Weights of a small GPT-style language model, trained from scratch on English Wikipedia: MLP 1024 GELU.
Each number is 500 + 50 x the weight over its row's rms, rounded and kept within 0 to 999. Layers, rows and columns count from 0. Numbers have three digits each. The size before them is the row's rms in percent of the matrix's.

# up: layer 2 MLP up, 1024x256, rms 0.0536, rows 626-631, columns 0-255
# down: layer 2 MLP down (transposed), 1024x256, rms 0.0293, rows 626-630, columns 0-255
up626 106:499520467453498455507552448500478519595555534507490525483469445519439497517473502529425452520410549397585525528525551522455502504454583498579527413511430451585482530558522532494439549411517454414515559544540527557420496553497464513523472537432478421636477559500633409456489392477503524512509589421463490542504521407504536487486407484443453488520480548453520541483540478487388451545482502457535487501454529396404455526465523487452475490486472401442479427565440518547478467524446517571547597483490598487507462549533472445464442494434475461550497455529464545515558438438432504466429485447473513490440484575590453428454360512481458589489556482505446521625503435502560469440508448460512487416492469496536507479498607495527529560437520517439421608444539449490439464565555453
down626 059:470482530543470524532516500453599492478496545510553508423513495547499466399554524517547512498464460416533506542502575444478502565426549417577484396449606432466454589493530443485533502496522533471429530479522520494492569503553435418487560524521392473528547537456516571465442503403400565428444520502435507467485468563493629517490563449441456511477473513499453456528484531580560449461452421495455458460541503464424453492601547505507501505466487466501499477674477435533563495502528554433515519392562423444474443569501480530475449525511531432507552495460470577537406555493547453485562390592529532513511534561461550544505471633508467485449534450556517499457525531493470546478527564477535478589496491538572456515479489607575563568419595481471520440474425552446422598538568488
up627 054:525528492438518526471503515521462463516535486397489546467531458478464492564466514535513452597479521424542418523590429505471575484474512519577447416512439448611497545497534429501482523445599348502457562543540559490435536562591501576434554465433449418483500505547517446493606498468552451423475534511509515507507414444433498435490478467529629532498492466538659431448569488508496419485344533543476433498482490412463482533462532491508473459459469489473460528527435557533612561489450529510431549491414521527480516458501534480576506501472555503487502439453456622511604504396495558486487548520538595480432481529611507498470460482496539558478542504566473550459508456547494532533544414568499490459505408508504512459509514499501536515488494585531465551566543476531563476568554362
down627 066:486528561521517488542489467486498477489471554443504441448514433568523530471495509503552562540552470514462446492399542441451476478569452467469501437481520568526490464519416500497496498518490536441512544451452439505526524466467441459525541494516452500882523543485506562553517431520488501535455539594516561428463556511490533543479532543459515461461517537522412499466526449490407554479523446489541529567491527548454517479525505540531520454520508502538535512454467473563476540469488534444496468531453501517473492537505531557477471510480508496396523509483441511399404498530545547495516495595466402533549498437371483525510547394441445484505468520460535434517516593484399474417481564513525557519552484434540419501521651533538497478507472438543561469541533463512492386399550506
up628 094:577519376437471431523542382488507507575558512475474477496487478504516497555493535530475469484396529436574481505494526525457512483449577546549520380513470468548505517494575531517393518416560488488516560575472466531450439499480495522563460505490574437725467571469550430506466385469525481507557547441554555517501510442470505499445413460466431532523486494517593571496531482434393519553472543514477492499433498398395478532484547489484444493453502430436535465548450478486465490559475551532505586477505595457518423495522504514440524471468423465576552474566476532530549451434449480506421488527467527521493513540598495463422451447466521569494583484514423541617488463496542425489555412425477472420469423480528490494501585515532510553479563573498486562473520485449473417585494400
down628 099:504577439543499496575583542419471518603485519470449564454448463439497501419442525480543526530456472500526438495512517505541564578408535515559457469547440453523495509480475496463446475497579512456522532459519520523400511521565467550518587502505414460442535482507436501419426557416570484549436538497560546594499430447469535461413487398461414558428507508556504479474467460440489454480505525501481619459512615457560551461547447519479532497509488453595556450521554428629504545528473560488472557381532477536438430595513474520459454496494581468553634541512469666487446497384504440417533518515523491504485473465495571453579506541511551506514548493513548514528468480555518468523496467448565594488543478508479535472485476520535538548453566467433536491453472471413494528536477328
up629 089:545520431520541472519576422578431475580540529492484468504471455471493468511519503510446491504466548456526496483541484551423463511456528562504492462576411424575439518505516502484399472439546447486473541553466537549428502539518507501502460560524492449604491565487538419435510384457515518531488560405485510548486577440480591511493394466456451511456473541454581483490591547451412465534482505480545448613456467417412515564497544465435436522479501416425468400506507525563404476507500490601546587491496554453506466464533508450449481494432462525620517451481472533459547448472407528500459518455416535511478552522575452451387379503492431526524619467488428534600524469468607460434563493516481475451525492465492500482485579514501494646478559500476455590479589513465467497603493481
down629 061:544557500535471539594523494462556457537532489446475474436453434598481436463501514497577461523495437505463554504513554527399504566536523496504424420567502447491522493435498476527392446477532461507512469441458502580471547471535519493477546492525406438553458477480510481505466474441493519478437531494475586507517509466519428489495533439391420539470476464485572430560560506565507611534439423401470566487555434538477547518531507492552486554466567421506472459515472593601522563437447568479509524452466520540507518575502621523476487493525535464511501511410377481538473667540446526577535561496481527450465435515338566529355501440482489407449621478461536506500508468446462576434522605467501532526512522501483440536465584596588477506531525507510535539538490386509525519520492464
up630 067:495541474497471469494519420516404490505495517408458575519502421503547499617472506558539425500444590441542548493581598568482496440518570539550482433517480409526482482470490485535474522464575457495450519524546473456514589480486547533510568608434563504473514593578516462473498468502513484423497481460521529541529462503500468527433473404462586589568501520443441587518521429535479555451417481464465525478479435402431522494536508482456533527480493528449507458507538536503397518501634466665498470475525646510507492486560501393450397453525438437513528425473474529507601401467384491408497447508473538506501409530545484578426553470623502548566522466561532521511492509404534534502540463495493455507397498425504606523500526506610498463504513496508430510484512475477549524506477505
down630 055:501483532563460502563453547521544480407459495500580559505507515462496576462571435531563502504527459546487449447412527419548554518587487466483495513483480508417379532468424574445476499481546506465462522551487422588487562555528491495492532513505506503711539506483383535539534421560460504504531461583513555427499533513433476524491505533446502449486531504530536491456492408511480513494508502417549543436562468510608505511470453514570446477527461501554572575409535450512504605494553561528480550431439455389499457503524491515533503517435493579450496506495477502519369479472483485500451523503517379501517458428500577433444532474463520427445542445535453436411463541489467506471443544494490500484395518428593525530481699410490532500491513455475467414536511474559525487391514578
up631 107:504502424473513461485578445541478507535471538458474519485490466514463478566509513533445467546414477406545506548557547525416494514488563526544593386488437378558492525500535530537430520460489479487489524505449566544432477525525386504510552504484543446626482553461550409516524347450425484467465576375455510581491514434482535483496376448435430516478493518503537529459543493451423458564432532505446486592477543416397486543519541460474444521543489395460443468527516469460518511485476549548510541525518542507516495435599506415492488474447421455531503484569467543502520509453414492487430470456492515491481549514583484493393450543505489603498510467489452548596468457510537474462568397458521514462570478499495510519476591537565493576429592479493472598434610453511536520603514382